Each number is 128 + 24 x the weight over its row's rms, rounded and kept within 0 to 255. Layers, rows and columns count from 0. The size above them is the row's rms in percent of the matrix's.

# layer 5 MLP up, 768x192, rms 0.0985, rows 533-601, columns 48-95
size [105  87  96 114 107  98  96 100  95  92  96  94 106  90 105 115 106  93 100  95 111  99  99  98  92  92  83 105  91  99  87  92 101 134  94 100  96  98 101  95 112  85  98  94 102  87 107  94 104  96  96 104  92 105  99  99 105  98 205 100 108  88  96  98  99 101 103 113  88]
[[145 129 111 128 123 128 143 136 124 126 149 142 109  94 117 120 160 106 138  84  83 117 137 106 158 161 127 119 169 138 173 153 142 143 153  94 132 160 114 140 129 113  98 148 122 165 122 172]
 [132 119  88 119 145  74 121 125 142 103 115 146 123 133 114  99 181 123  81 126 155 163 128 119  96 119 132 142 122 113 111 143  95  73 137 124 159 154 140 108 158 123 126 165 132 174 131 121]
 [169  71  97 125 143 156 142 118 118 122 160 115 118 133 133 117 151 103 114 107 112 162  90 132  98  86 153 138 142 115 101  91 139 104 181 140 114 104 123 142 187 144 125 140 163 156 136  97]
 [135 110 108 132 159  83 162 119 136 106 165 149 128  98 139  94 190 140  86  87 133 144 107 174 115 138 130 201 112 152 129 150 106 101 151  87 139 141 156 129 128 123  97 128  89 163 173 122]
 [105 121  92 152 149 132 135 122  89  63  97  87 139  93 122  85 118 128 141  93 103 164 122 199 136 131 109 147 146 124 136 115  98 154 101 169 134 104 130  70 133 122 127 118 137 139 165 156]
 [144 156  78 165  85 102 134 123  85 105 116 120 138 174  96 112 123 153 138 102  98 153 161 153  97 116 133 126 109 138 103 149 143 100 133 109 138 151 131  96 122  75 140 110 166 144 153 104]
 [ 95 152 130 113 111 130 141 113 128 146  76  70 107 143 114 159 152  99 123 102  82 125 124 128  97 122 145  90 104 108 113 148 144 135 111 129 131 112 101 113  83 149 126  91 122 142 192 105]
 [133 138 116 156 144 157 124 107 105 118 171 138  77 116 169 132 134 160 116 148  89 131 137 151 135 116  74 158 154 111 132 102 135 136 128 108 179  81 117 134 127 134 131 123 130 114  96 150]
 [145 131 103  59 109 104 139 119 135 126 176 130 136 128  81 100 181 108 124 107  88 110 141 123  89 121  61 127 169 122 119 135 115 152 120 128 108 148 146  74  72  90 144 115 119 107 138 158]
 [112 143  71 174 113 146 153 121 133 146 150 139  95 128 110 131 124  63 129 131 135 118 165 166 160 158 109 132 118  89 143 179 117 111 124 102 165 104 123 106 160 142 181 131 112 182 156 132]
 [115 112  99 138 130  90 117 160  98 155 154 121 102 138 101  80 141 121 130 118 117 180 144  90 111 110 130 125 139 101 120 131 106 133 145 120 104 158 145 142 142 126 103 119 155 155 166 138]
 [146 125  79 170 107 138  90 110 130  77 158 152 107 163 122 144 120 109  99 113 155 132 146 116 111  88 169 152 114 127 160 110 104 130 132 100 165 123 146 131 120  66 137 105 126 146 136 166]
 [165 119 129 155 142 183 128 169 128 137 142 141 108 115 100 157 141 109 147 109 143 102  85 130 109 145 149 146 110 117 148 125 136 122 112 152 164 146 145 108 144 133 160 147 131 173 114 106]
 [154 160 119 207  73 143 168 128 125  97 108 149 101 101 100  89 131  97 157 137 105  59 164 140 118 150 122 136 138  87 160 138 162 109 140 134 121 152 125  95 123 124 154 168  99 128 115 124]
 [118 122 117  97 117  94 154  98 125 129 148 118 152 123 160 132 173  93  89 138 131 150  89 118  88 116 117 174 113 131 112 166 127  93 163 109 136 152 162 142 125 130 132 149 130 160 148 103]
 [157 113 113 129 130 114 190  93 152  78 116 146 144 137  92 156 154  89  87 103 125  89 116 131  85 142 104 115 143 139 151 111 115 160 187 136 142 149 148 104 100  67  90 145 133 143 156 172]
 [ 71 141 127 121 147 175 127 109 157 135 113 117 166 164 166 110 135 145 120  99 121 117 151 159 107 131 150 108 152 105  78 176 132 127 147  88 132 144 155 122 104 141 129 107 135 105 167 136]
 [ 67 152  90 190 114 101 174 117 142 106 101 134 155  89 115 123 150 137 126 147 132 119  73 154  98 109 135 135  97 114 120 129 119  91 107 109 137 126 133 153 120 157 115 113 134 177 152 103]
 [122 125 109 178 136 111 148 113  95 110 159  70 115 184 101 134 105 155 115 120 103 126  92 152  77 124 134 186 150 132 110 179 120  67 172 102 144 148 150 111 123 123 129 155 124 172 145 123]
 [116 137 121 131 106 102 135 124 151 127 151 144 128 115 106  82 108 128  97 107 146 108  84 148  79 150 148 157  96 143 166 136 117 116 141 116 128 141 149 112 138 119  95 188 113 123 133 148]
 [148 173 123 156 158 115 119 154 168 133 149 153 140 115 111 127 153 116 145  85 124 123 122 119  90 101 112 131 119  92 112 146 100 113 148 121 132 102 116 110 150 134 139 139  69  99 139  82]
 [152 128  98 139 164 146 145 107 143 135 147  75 103 158  94 149 104  93 126 126 123 125 135 132 145 121 135  98 140 113 136 142 123 112 123 122 142 142 156 115 122 145 153 158 121 112 159 178]
 [129 154 114 159 127  94 150  89 134  42 135 151 140 151  88 122 151 135 132  96  92 118 132 143 114  97 148 120 121 111 135 108 106 123 216  81 138 176 183 111 140 127 128 131 127 112 135 163]
 [ 91 122 140 152 164 113 114 122 123 119 128 147 132 136 128  98 123 142 143 122 123  94 106 149 121 161 152 161 114 144 166 151  87 111  99 105 111  86 102 143 116 148 104 136 164 164 130  99]
 [ 94 162 123 129 155 118 110 100 133 161 123 110  92 130 122 123 123 125 153  93 113 133 152 120 145  94 164 101 129 125 150 110 138 132  82 148 120 116 198 107 118 104 102 181 120 153  93  81]
 [ 97 116 139 127 118 137 127 130 135 147 124 118 140 121 120 134 120 156 121 135 142 160 144 116 128 138 135 109 145 148 118 114 133 122 132 102 118 135 105 121 154 136 137 125 102 110 113 111]
 [118 108  68 145 136 107 192 104 120 157 128 112 100 123 110 152 153  44 123  99 127 100 141  75 132 135  97 136  90 132 148 153 152 109 111 138 111 105 128 100 140 127 134 105  99 171 171 141]
 [140  97 128 136 132 143 132 131  82 102 147 133 150 153 108  93 139 171 132 131 134 117 153 137  94 162 147 134 128 130 134 157 146 142 183  98 132 109 141  87 143  98 131 148 127 135 135 156]
 [137 136 116 144 142 116 167 114 146 130 102 144 106 157 133 129 137  89 175 141 117 116 169 142 133 110 125 111 129 153 113 115 117 121 136 140 140 103 194 116 148 142 132 138 112 143 141 116]
 [117 121 156 157 148  91 157 107 132 111 132 113 111 182 181 111 112 116 120 147 139 115 144 169  86  97 157 160 119 160 143 129 132  71 114 121 112 139 161 138 104 131 122 138  90 164 139  97]
 [134 159 132 137 114 102 142 148 119 134 123 100 118 146 117 142 173  76 161 100  77 142 127 153 135 129 131  91 135 114 134 157 168  95 118 103 149 121 164  88 139  95 165 106 137 116 131 140]
 [ 89 128  98 161  92 122 125 168 147 135 131 129  95 133 141 155 162 110 162 123 149  91 140 108 118 149 113 133 147 111 145 138 111  85 108 127 163 108 118 162 139 107 131  98 112 135 153 131]
 [127 115 114 150 140 138 120 142 138 179 124 146 115 133  97 147 115 122 110  93 137 106 136 113 106  81 147 117 115 106 152 130 144 126 120 151 183 160 155 106 124 110 118 159 119 120 142 119]
 [119 185 153 153 101 155 130 132 119 139 123  89 122  87 113 108 165 144  93  96  87 118 116 124  98 114 121 124 111  99 115 120  90 131 146 110 123 143 131 139 116 139 133 157  90 143 160  95]
 [130 113 129 123 179 110 132 104 112 111 115 115  94  86 125 152 137  89 145 138 142  61 150 122 120 177 114 133 144 123 125 157  95 120 149  93 163 118 116 153 127 122  98  84  80 112 129 120]
 [100 101 120 131 142 122 130 118 136  89 204 142 141 147  77  98 170 163 132 105 132 141 125 128  91 119 119 128 109 133 111 138 135 137  81 113 144 125 181 102 126 108 153 181 117 158 163 149]
 [119  93 159 140 123 125 144 127  93 119 134 125 120 119 128 128 131  96 139 124 129 101 104 128  76 138 128 196 101 106 141 143 132  87  78 111 136 132 121 126 110 133  91 101 102 142 154 116]
 [172 131 128 133  93 131 145 165 131 125 170 133 177 109 155 106 141 140  81  83 169 131  98 148 122 163 152 153 106  97 113 128 123 118 148 123 134 134 158 141 118 126 160 111 110 114 136 145]
 [139 130 126 126 126 153 166 112  86 128 150 128 129 158  79 105 106 125  77 106 103 117 109 169 138 114  50 115  91  97 129  94 182 101 130  61 111 148 140  74  79 135 129 127 163 150  83 146]
 [172 169 157 146 139 134 118 171 112 108 148 134  83 149 175 120 161 108 141 113 141 160 121 115 100 143 122 132  99 158 115  97 122 102 163 153 169 101 158 135 153 114 142 111 147 103 119 140]
 [137 138 130 107 128 132 132 153  51 142 139 135 134 159 101 122 149 132 144 107 115 107 174 110 148 100 135 148 123  95 146  72 123 134 138 137 131 178 123 112 139 104 118 157 114 127 128 117]
 [170 144 123 161  90 108 152 127 118  90 120 121 118 102 168 108 155 106 114 135 106 120 123 137 122 160 106 133 129 139 156 107 157 131 162 149 155 112 171 105 100 144 103 129 127 150 130 161]
 [135 112 137 137 122  70 150 115 112 109 154  86 120 136 116 141 125 153 152  78 148  94  93 169 123 149 137 168  80 112 127  80 122 134 131  88  89 135 137 152 116 119  79 117 163 130 122 166]
 [131 140 108 129 117 147 122 175 122 110  98 147 150 170 117 124 135  73 104 135 132 121 139 130 116 131 120 123 112 116  92 135 125 123 146  88 112 118 103 142 129  73 175 143 133 139 158 158]
 [138 147 157 113 153 140 156  85 145 121 147 168  95 114 118 125 157 166 118 115 139 141 150 104 120 132 137 128 111 141 135 143 143 102 169  92 147 151 156 129 160 135  84 131 114 141 179 130]
 [134 138 101 147  87  85 101 135 144 135 126 133 141 121 123 119 100 145 136 123 140 100  81 128 110 140  92 162 143 149 142 142 173 107 119 128 129 103 109 141 129 111 108 153 106 151 159 137]
 [170 108 106  93 126 140 175 130  98 163 136 118  78 137 103 120 139 128 113 116 135 134 130 170 120 212 123 163  97 114 123 119  95 117 126 125 173 127 127 125 122 152 141 136  78 152 131 123]
 [120  88  94 130 113 105 117 111 129 134 188 167 114 141 129  98 136 116 151 137 139 110 137 110 114 107 132 162  87 147  85 109 135 131 108  98 137  69 123 126 123 120 174 143 142 142 185 144]
 [114 117  93 169 118 119 153 119 114 142 150 120 145 119 104 148 135 123 142 107  80  94 138  94 102 117  91  95 139 132 103 167 106 113 129 108 173  92 146 102  71 107 166 137 168 168 165 143]
 [146 106  98 150  97 184 147 125 129 119 126 128 112  93  78 128 191  97 155  91 100 126 112 137 127  99 105 150  89 159 169 160  90 146 149 153 151 133 176 133 151 154 128 132 101 104 152 135]
 [128 124 129 124  98 128 134 103 134 119 138 124 163 134 138 116 161  68 128 107 101  74 154 108 103 154 106 146 115 146  96 159 109 115 160  93  99 118  95 123 132 139  83 103 126 117 148 106]
 [130 157 122 140 115  74 142 132 170 103 168 149  96 127 131 100 141 106 120  75  99 145 115 165 105 143 151 192 104 128  94 136 119 115 165 123 158 128 118 108  86 125 109 151 113 136 117 112]
 [142 196 105 137 128 119 146  99 121 167 177 157 133 161 151 122 170 149 157 113 113 141 120 108 119 102  98 114  91 139 138 141 140 122 130 154 144 108 167  96  93 104  76 169 123 126 156 137]
 [102 117  76 133 150 137 160 116 118  87 128 136 150 136 125 122 137 102 105 107 142 125 114 151  94 128 140 129  95  76 136 162 133 129 137 115 150 163 186 152 122 116  76 168 128 159 129 182]
 [ 94 160 117 124  78 127 147 152 132 107 143  78 111 113 109 115 165 144 152 144 118 150 130 150 123 109 108  93 136  85 121 131 160 141 141 129 120 144 148 174 121 116 149 147 143 105 131 177]
 [110 103 105 111 158  99 147 108 118 143  95 150 144 157 128 143 169 143 120 149 121 133 111 156 147 142 111 112  92 117 152 144 101 110 133 114 199 128 126 129 161 111 123 123 104 152 172 145]
 [124 129 163 108 134 143 105 159 126 152 121 117 129 113 116 111 169  90 119  93 114 148 113 183 128 105 105 113 105 130 113 152  80 143 108 128 147 173 159 151 129  79  93 155 120 120 130  80]
 [120 105 115 125 128  58 119 138  81  77 159 145 162 115 106  97 113 108 156 119 100 131 179 114 131 106 100 119 108 154 129 118 106 106 137 101 115 158 153 154  95 112 121 160 115 116 112 143]
 [122 183 130 186 124 138 157 130 135 123 147 135 148 129 132 118 163 110 128 101 104 128 139 101  98 125 138 129 117  83 125 136 123  98 143 129 133 120 151 118 118 132 138 127 116 125 159  96]
 [194 147 116 167 131 133 130  86 141  73 102 147 147 113 112  92 115 151 102 104 105  98  82 152  97 136 136 130 140 115 173 144 179 104 145  67 106 108 131 109 109  99 135 155  62 123 124  88]
 [135 133  93 133 189 102 111 158 126 101 117 158 142 117  79 135 126 122 138 109 150 123 111 141  99 121 137 170 127 138 137  96  89 112  95 156 144 173 152 116 120 137 118 103 121 134 125 122]
 [127 144 104 141 121 100 119  99 110 143 174 147 150 138 106 102 124 123 101 149 130 100  94 182 162 133 105 180 125  96 102 118 146 124 134 113 154 151 122 108 113 111 140 164 145 144 147  92]
 [ 94 134 130 131 144 128 132 156 132 146 135 135 123 102 135 105 100 109  84 116 116  96 114 165  98 119 142 137 141 115 125 187 143 107  89 122 137 167 120 151 126 121 151 134  89 120  96 133]
 [168 132 136 154 105 113 141 113 113 133 152 177  91 115 114 116 178 102 160 133  90 154 126 107  95 146 157 146 124 136 157 145 135 115 137 137  97 123 154  74 126 145 103 134 114 134 111 136]
 [142 110 121 132 119 110 160 145 131 103  81 115 111 136 139 153 185 122 116 134 140 107  64 147 105 153 156 164 120 100 178 144 144 131 122  97 135 154 154  93 168 109 130 179 131 118 162 163]
 [140 149 124 118 115 116 135 100 140  91 155 150 130 133  92 120 116 105  85 116 111 156 156 154 136 121 130 114 127  89 105 117 112  78 172 141 119 160 170 104 133 128  88 179 112 145 129 174]
 [103 103 119 129 130 117  99 106 117 105 104 108 181 114 120  55 100  93 127 130 140  95 125 154  94 139 141 155 141 103 142 138 125  89 112 104  86 114 146 129 110 144 136 167 145 128 121 137]
 [141 117  99 179 166 114 113 150 132 118 147 120  85 159  99 135 158 105 123  84 150 144 119 130 142 145 133 117  84 107 160 150 112 114 156 144 127 124 139 128 163 101 159 180 120 130 114 135]
 [151 131  95 141 146 102 118 132 110  86 118 158 128 124 152 142 144 113  77  98 158 146 128 112 144 125 100 137 174 124 174 129 144 148 137 110 145 162 153 132  77  98 131 170 114 130 148 141]]
# layer 5 MLP down (transposed), 768x192, rms 0.103, rows 533-601, columns 48-95
size [114  85  94 119 109 108  97  97  96  87  89  91 104  84 103 112 104  99  97  93 120  96 112  97  85  79  86 101  85 102  83  86 107 125 112 109 101 101 111  96 114  81  97  88 103  87 114  93 116 103  91 106  94 110 101 103 104 106 181  90 110  84  98 100 109  99 103 118  89]
[[ 75 156 115 114 148 120 119 107 156 140 144 142 107 122 119 139 116  95 138  82 172 141 139 107 145 114 131 108 162 153 131 140  93 132 182  72 140 102  82 175 134 169 149 169 143 147 119 172]
 [171 108 190  92 122 134 148 159 109 137 139  94 117 131 136 137  80 134 153 105 128 109 108 147 189 139 132 155 132 146 115 147 145 147 114 126  94 172 143 138 128 131 133  91 129  92 140 119]
 [106 137  85 152  94  82 135 109 100 146 158 135 147 120 111 146 111 126 148 134  75 108 148 143 122 152 121 135 123 139 116 123 123 169  93 136 132 168 101  82 122  88  90 137 135 123 136 135]
 [147  97 129 123 159 144 155 145 152 135 101 143 126 132 112 144 164 131 110 122 103 170 141 141 156 100  96  91 127 141 146 119 112 166 124 110 138 126 109 143 119 132 195 131 139  90 164 165]
 [101 136  89 121 131 182 143 118 134 127  76 131 146 115 162 117 124 151 116 149 144 171 134 138 118 143 117 145 173 130 117 117  91 142 117 133 100 112 113 124  52  92 116 128 151 112 181 113]
 [136 123 128 120 110 163 118 173 136 140 126 139 144 101 144 143 169 135 152 122 144 101 135 128 110 116 110 106 110 134 139 139 159 127  88 133 139  94 119 147 117 140 177 132 114 132 133 158]
 [134 111 150 136  97 171 142 134 130 114 131 172 166 105  89 140 109 136 128 121 136 143  96 146 150 116 122 137 116 135 164 128 130 136 124 150  90 138 160 187 117 181 147 130 132 180 124 148]
 [123 103  88 145 133 124 161 115 118 125 154  76 124 139 126 123  90 123 103 145 109 119 107 135 125 116 138 147 166 105  90 126  87  99 122 145 159 137  87 110 127 142 128 123 119 124 131 134]
 [141 128 113 171 123  99 134 111 110  94 103 173  88 108 178 147 120 154 124 155 149 123 131 111 112 124 145 165 126 133 135  84 172  78 121  96 148 138 150 157 173 131 131 122  86 125 120 126]
 [115 126 106 103 127 139 117 161 135 135 120 153 133 115 134 110 149 141 136 135 107 136 149 109 153 118 149 147 149 156  99 107 148 116 116 126 137 143 126 146 148 137 184 153 106 118 160 162]
 [ 95 175 109 165 105 144  87 139 122 150 152 120 125  81 168 116 128  96 149 125 119 128 129 107 116 141 126 167 166 126  96 116 121 131 138 135 123 108 131 161 133 134 150 115 155 113 134 133]
 [158 131 170  77 112 111 131 103 137 155 119 148 117 123 126  95 112 102 135 145 128 141 179 112 130 149 133 129 130 184 146 149 162 126 178 110  92 106  81 124 101 131 138 138 117  89 123 152]
 [ 83 133 153  82 136 132 132 108  93 126  86 133 134 109  99 125 123  85 159 137 110  88 125 146 146 155 152 138 129 110  96 111 105  97 130 121  92 152 118 124  86 112  96 119 104 152 142 136]
 [107 134 111 101 146 140 104 167 157 114  93 149 119 144  96 163 137 117 132 171 124  60 106 124 130 101 137 146 107 118 110 129 155 173 111 113 119 185 124 134 104 123 120 169 126 149 133 158]
 [133 151 165 147  88 148 120 134 132 125 154 128 157 144  82 100  96 128 149  78 110 136 135 149 143 117 101 125 117 125 114 135 109 131 133 123 129 138 108  76  94 166 144 157 140  73 170 136]
 [130 111 113 126 149 136 158 135  90 136 132 163 103  76 161 159 104 115 122 168  88 107 135 109 129 129 135 137 120 146 144 113 132 151 141 106 119 136 115 122 185 139  99 137 151 188 101 160]
 [ 95 132 141 160 123 139 127 104 127 120 161 136 160 126 117 110 108 145 154 112 120  99 185 110 134 150 121  80 153 104  77  93 117  89 168 113 153 143  96 134 115 144 161 104 143 118 192 118]
 [139 130 135 138 119 153 120 133 113 127 121  77 111 135 151 128 124  88 157  78 100 117 128 120 101 154 144 105 114 122 130 145  82 168 108 101 124 119 155 116 167 126 119 138 178 138 143 157]
 [ 85  97 146  96 133 143  96 121 179 119 138 104 105 149  81 124 107 166 129 134  91 122 136 155 187 133 136  97 124 123 126  90 153 119 167 126 115 115  74 160 132 153 193 166  96 100 163 132]
 [133  63 142 127 143 120 118 126 117 150 167 114 138 160 164  92 110  99 127 160 127 159 147 103 140 126 137 132 146 109  78  92 100 160  84 141 178 120 117 134 136 107 143 131 165 115 164 108]
 [105 152 175 173 141  99 163 120 106 101 122 149 162 110 102 112 115 131 146  93 117  89  99 139 128 147 117 127 138 107 142 124 119 156 109 112 151 116 133 120 120 115 117 146  70 104 172 147]
 [111 143  68 133 162 173 132 157  73 162  91 107 175 113 104 129 105 124 169 133 102 112 116 128 150 134 165 175  92 135 100 128 151 138 127 115 140 105 136  88 125 142  83 126 100 170 112  94]
 [190 110 150 158 126 123 102 143 133 106 120 113 119 122 101 171 133 118  95 170 132 141 116  97 136  72 128 127 147 123 114 162 161 114  84 103 108 119  85 131 151 151  86 133 129 182 155 139]
 [128 130  95  74 122 139 129 148 138 141 170  92 135 128 137 128 102 117 137 174 138 143 118 179 169 109  99  96 114 152 135 139 122 153 110 164 120 162 162 119 149 100 109 151 139 141 133 134]
 [118 130 140 119 124 124 115 127 165 164 143 103 118 106 145 113 128 172 123 113 159 154 133 143 128 125 105 107 141 136 114 106 112 140 129 172 139 121 105 127  90 120 124 183  85 138 132 112]
 [127 137 126 123 121 123 130 142 120 121 132 112 118 103 119 140 124 145 107 124 125 103 133 147 126 124 104 144  80 120 138 152 163 155 125 132 119 125 136 129  84 121 129 110 116 124 149 152]
 [120 135 144 165 100 163 116 101 147 147 115 154 133 132 122 136  82 121 100 128 130 160 126 131 145  95  94 141 166 129  68 120 116 140 129 144 124 117 113 123 137 142 116 133 115 164 100 132]
 [123 110 133 179 142 151 125  94 122 124 100 121 115 142 149 127 106 136 118 185 181 118 197  99 103 128 149 133 109 152 159 132 146 127 115 127  81  90 145 143  88  97 127 168 159 138 122 131]
 [115 115 109 125 138 100 113 103 143 148 142 161 147 155 179 133 150 126 155  95 113 154  92 155 155 121 155 144 133 132 136 115 130 158 155 156 141  96 144 148 142 135 138 117  95 169 130 105]
 [117 121 133 112 113 132 128 120 137 162  75 120 110 100 111 137 142 107  81 122  78 137 161 121 151 128 111 126 122 107 104  95 133 145 136 114 169 143 158 139 126 139 137  82 127 121 128 131]
 [114 122 156 105 153 118 162 122 146 111 119 116 114 119 148 137 132 142 174 121 153 149 133 130 140 104 162 183 120 126 132 142 119 159 132 185 116 117 112 132 122 154 125 100 121 117 123  95]
 [118 110 142 143 127 125 121 155 107 148 108 143 109 111 107 139 113 122 106  86 116 146 153 104 126 110 162 137 139 106 121 133 109 116 139 157 132 146  91  98 171 142 153  82 107 111 114 102]
 [125 115 131 134 145 137 141 181 158 128 153 103 122 124 111 126 127 131 145 103  90 117 151 138 114 130 104  89 147 106 150 161 164 110 107 147  99 126  89 127  89  96  75 121 149 129 121 128]
 [113 139 134 168 112 106 153 123 111 124 130 123 146  96 101 121 144 123 117  88 148 119 152 142  91 138 132 127 105  88 137 138 137 192 147 150 130 112 107 102 138  98 128 127 123 128 149 107]
 [125 133 116 134  88 128  80 139 131 176 125  90 148 150 128  74  87 159 109  99 131 186 100 117 135 106 142 134 122 115 100 122 157 123 137 119  94 107 141 141  96 126 105 176 187 176 143 137]
 [121 146 131 160 142 130 110 147 135 126 117 116 151  99 110 126 132 120 179  96 162 140 113 124 137 139  77 143 187 132 134  99 147 161 120 137 113  84 127  85 145 115 131 163 159 128 175 121]
 [143 131  86 115 140 145 132  90 148 150 188 111 114 138 115 131 137 120 129 151 133 127 154 153 159 116  95 119 113 147 120 106  42 123 162  83 115 126 113 149 164 146 175 115 135 110 132 133]
 [110 121 139 119 135 106 137 130 142 145  82 131 124 130 139 108 183 134  89 165 139 146 117 120 128 148 133 118 127 124 116 144  79  98 147 106 160 115 166 157 152 174 126 135 103 122  98 160]
 [160 133 133 138 106 105 115 162 135 129  91 140 143 122 151 102 173 131 116 149 101 129 126 149 156 142 140  78 147 144 131 101 134 123 113 130  98 131 107 175 134 118  93  80 115 178 173 128]
 [106 122 155  88 170 110 128 158 169 143 131 150 127 121 152 108 145 172 116 120 118 140 132  80  80 120 157 170 144 145 104 114 103  98 139 124 113 152  89 151 121 128  97 150 127 149  88 152]
 [122 110 138  99 150 119 118  81  64 156  97 128 124  99 126 120 150 130 130 102 121 111 143 127 159 120 137 140 132 132 101  83 154 131 140 133 129 161 138 170 138 122 133 115  95 176 116 110]
 [112  94 128 124 109 118 102 104 148 129  94 169 124 148 138 106 143 113 130 154 132 138 123 139 107 119 182 120 174  83 131 127 146 127 139 139 116 117  73 137 129 167 130 175 111 123  90 148]
 [142 144 114 134 154 142 128 142 133 102 132 163 120 143 101 130 134 105 153 154 140 119 106 101 118  88 115  95 103 168 133 148 116 134  92 108  75 109 132 158 128 106 123 140 122 116 131 110]
 [141 104  96 128 128 159 160 112 115 105  95 138 105 140 127 129 110 155 125 171 130 152 171 124 173 103  99 141 138 142 107 117 175 142 111 146  86 120 110 158 125 144 126 111 127 148 147 128]
 [104 143  98 113 141 146 151 151 159 146 106 123 130 152 126 122 101 114 192 104 115 126 125 102 104 127 158 133 117 127 138 110 163 118 135 120 124 194 154 145 145 149 120 150 142 134 157 121]
 [113  90 133 142 128 106 150 118 117 115 133 142 115 112 154  85 150 116 127 119 121 173 126 126 118 103 163 113 109 129 129 127 130 148 106 164 143 140 129 103 136 112 114 119 144 144 113 187]
 [129 146 113 119 151 146 121  97 130 109 192 106 135 157 138 147 141 132 138 108 151  75 168 135 155 127 142 162 133 149 118 163 130 122 144 134 126 141 122 156 166 150 139 110 116 136 101 118]
 [113  75 123  69  91 141  92  96 124 104 100 115 123 122 148 104 143 122 117 148 153  85 166 118 121 119 121 170 134 150 132 155 105  81 134 187 110 104 113 127 119 142 105  76 124 131 126 135]
 [130 119 105 146 113 140 118 137  92 118 152 133 140 107 119 127 157 116 125 147 106 110  97 139 108 119 134 135 133 168 136 144 111 121 136 146  90 111  99 154 133 136 144 125  94 173 147 100]
 [ 97 134 112 146  87 112 110 106 131 197 142 161 116 133  99 126 144 134 133 155 164 148  94 102 160 126 163 139 130 124  87 134 135 147 142  87 151 104  92 146 118 176 123 109 122 133 125 133]
 [145  73 125 119 140 134 106  99 107  99  96 114 129 134 166 170 135 122 117 111  94 146  97 152  98 142 167 116 117 121 159  86 122 111 117 154 153 180 115 160 144 140 104 110 144 167 119 145]
 [126  90 103 111 140 155 152 139 121 103 144 122 174 112 116  45 117 133 116 142 117 127 153 111 142 143 152 132 145 115 134 141 122 133  85 131 156 114  73 126 136 152 144 138 102  88 148  96]
 [142 104 126 134 107 164 121 125 116 128  80  67 132 113 112 117 110 147 130  95 134 141 130 120  92 106  93 149 149 188  73 118 137 109 120 137 128 132 150 142  96 150 122 132 110 132 115 129]
 [103 145 101 136 105 101 140 137 106 141 150 142 167 127 111  96 155 128 146 121 119 124 119 118 142  71 137 108 158 138 118  90 151 151 150 121 126 111 129 148 115  88 144 101 136 126 158 104]
 [107 130 141 138 140 103 155 139 107 144 116 143 126 120 125 125 138 137 135  93 113  90 102 115 110 141 139 161 130  79 130 145 138 134  79 109 146 119 119 115 125 153 134 140 161  87 119 147]
 [103  96 155 119 149  76 171 151 132  88 167 152 119 130 167 109 139 109 144 118 112 151 147 109 130 155 109 176 116 164 137 112 155 107 131 122 134  95 148 112 132 177 209 121 121 125 130 110]
 [114  94 145  90  90 134 126 135  97 180 120 119 120 104 107 104 141 105 183 126 138 161 106 123 150 107 127 131 131 145 102 147 136 116 148 145 136 146 117 145 137 136 141 136 153 107 145  92]
 [137 143 146 177 100 132 159 139 128 148  82 131 126 100  92 163 114 121 138 152 118 130 138  83 122 111 125 158 118  90 150 157 149 126 100 116 110  95 122 143 160 139  76 135 140 149  99  97]
 [123 149 142 154 112 119 159 119 112 121 147 121 122 116 103 131 123 131 152  87 122  89 130 151 135 143 114 125 116 113 138 148 114 170 124 139 134 116 128 114 120 110 119 112 114 111 187 115]
 [167 124 134 170 160 148 168 128 112 116 107 164 160 149 133 112 104 127 144 156 118 140  94 133 147 131 127  90 109 129 100  97 136 164  73  89 112 134 139 110 127 138 115 136  96 131 126  97]
 [ 81 121 145 123 178 143 146 157  98 116 114 146 122 110 124 108 136 134 123 157 111 118 127 124 133 111 194 142 111 122 115 108 128 112 120 104 165 140 155 122 107 135 136 117 149 143 135 128]
 [164 156 108 142 123 127 149 141 140 137 144 159 115  99 134 154  95 118 112 119 105 123 135 126  94 125 147 138 126  99 150 124 110 140 136 146 125 147 164 144 141 168 126 119 115 115 160 138]
 [122 108 161  96 134 109  83 124 113 163 122 165 153 130 139 145 158 142 148 118 113 156 116  79 108  68 123 130 157 143 113 132 158 114 147 131 142 136 130 147 127 131 145  94 132 128 151  87]
 [151 162 168 154 147 148  77 104 120 150 135  90 140  80 117 160 108  70 109 122 109 112 121 138 139 116 142 131 105 124 150 139 133 143 103 167 133 158 128 108 119 107 126 154 152 153 130 139]
 [161 128  94 131 149 118 102 126 121 141 102 150 131  90 147 113 129 134 193 136  76 123 123 127 122 114 128 137 147 102 110  78  94 137 101  98 105 131 147  87 121 132 117 143 151 127 131 148]
 [ 92 153 155 152  67 128 144 144 171 116 110 139 129 125 114 150 145  98 143 198 123 132 104 140 115 145 152  74 151 134 114 153 178 100 137 103 120 209 119 173 161 139 115 120 134 106 103 100]
 [ 87  87  97  97 124 142 115  96 112 139 160 154 110 122 185 121 131 176 143 124 138 135 151 123 128  97 135 157 107 124  70 146 166 102  99 152 133 151 150 139 139 117 121 112 121 152 125 143]
 [109 130 143 137  68 140  67 123 146  86 129 112 155  82 127 143 150 139 173 111 130 109  88 144 150 120 117  99 130 116 151 110 120 128 119 136 109 131 140 110 115  89 126 129 150 160 107 137]
 [106 112 147  92 112 144 126 147 141 108 111 147 152  99 126 119  91 169 163 134  76 169 156  81 115  83 158 124 155 178 110 108 160 194 114  98 124 105 127 104  83 111 113 164 101 130  86 111]]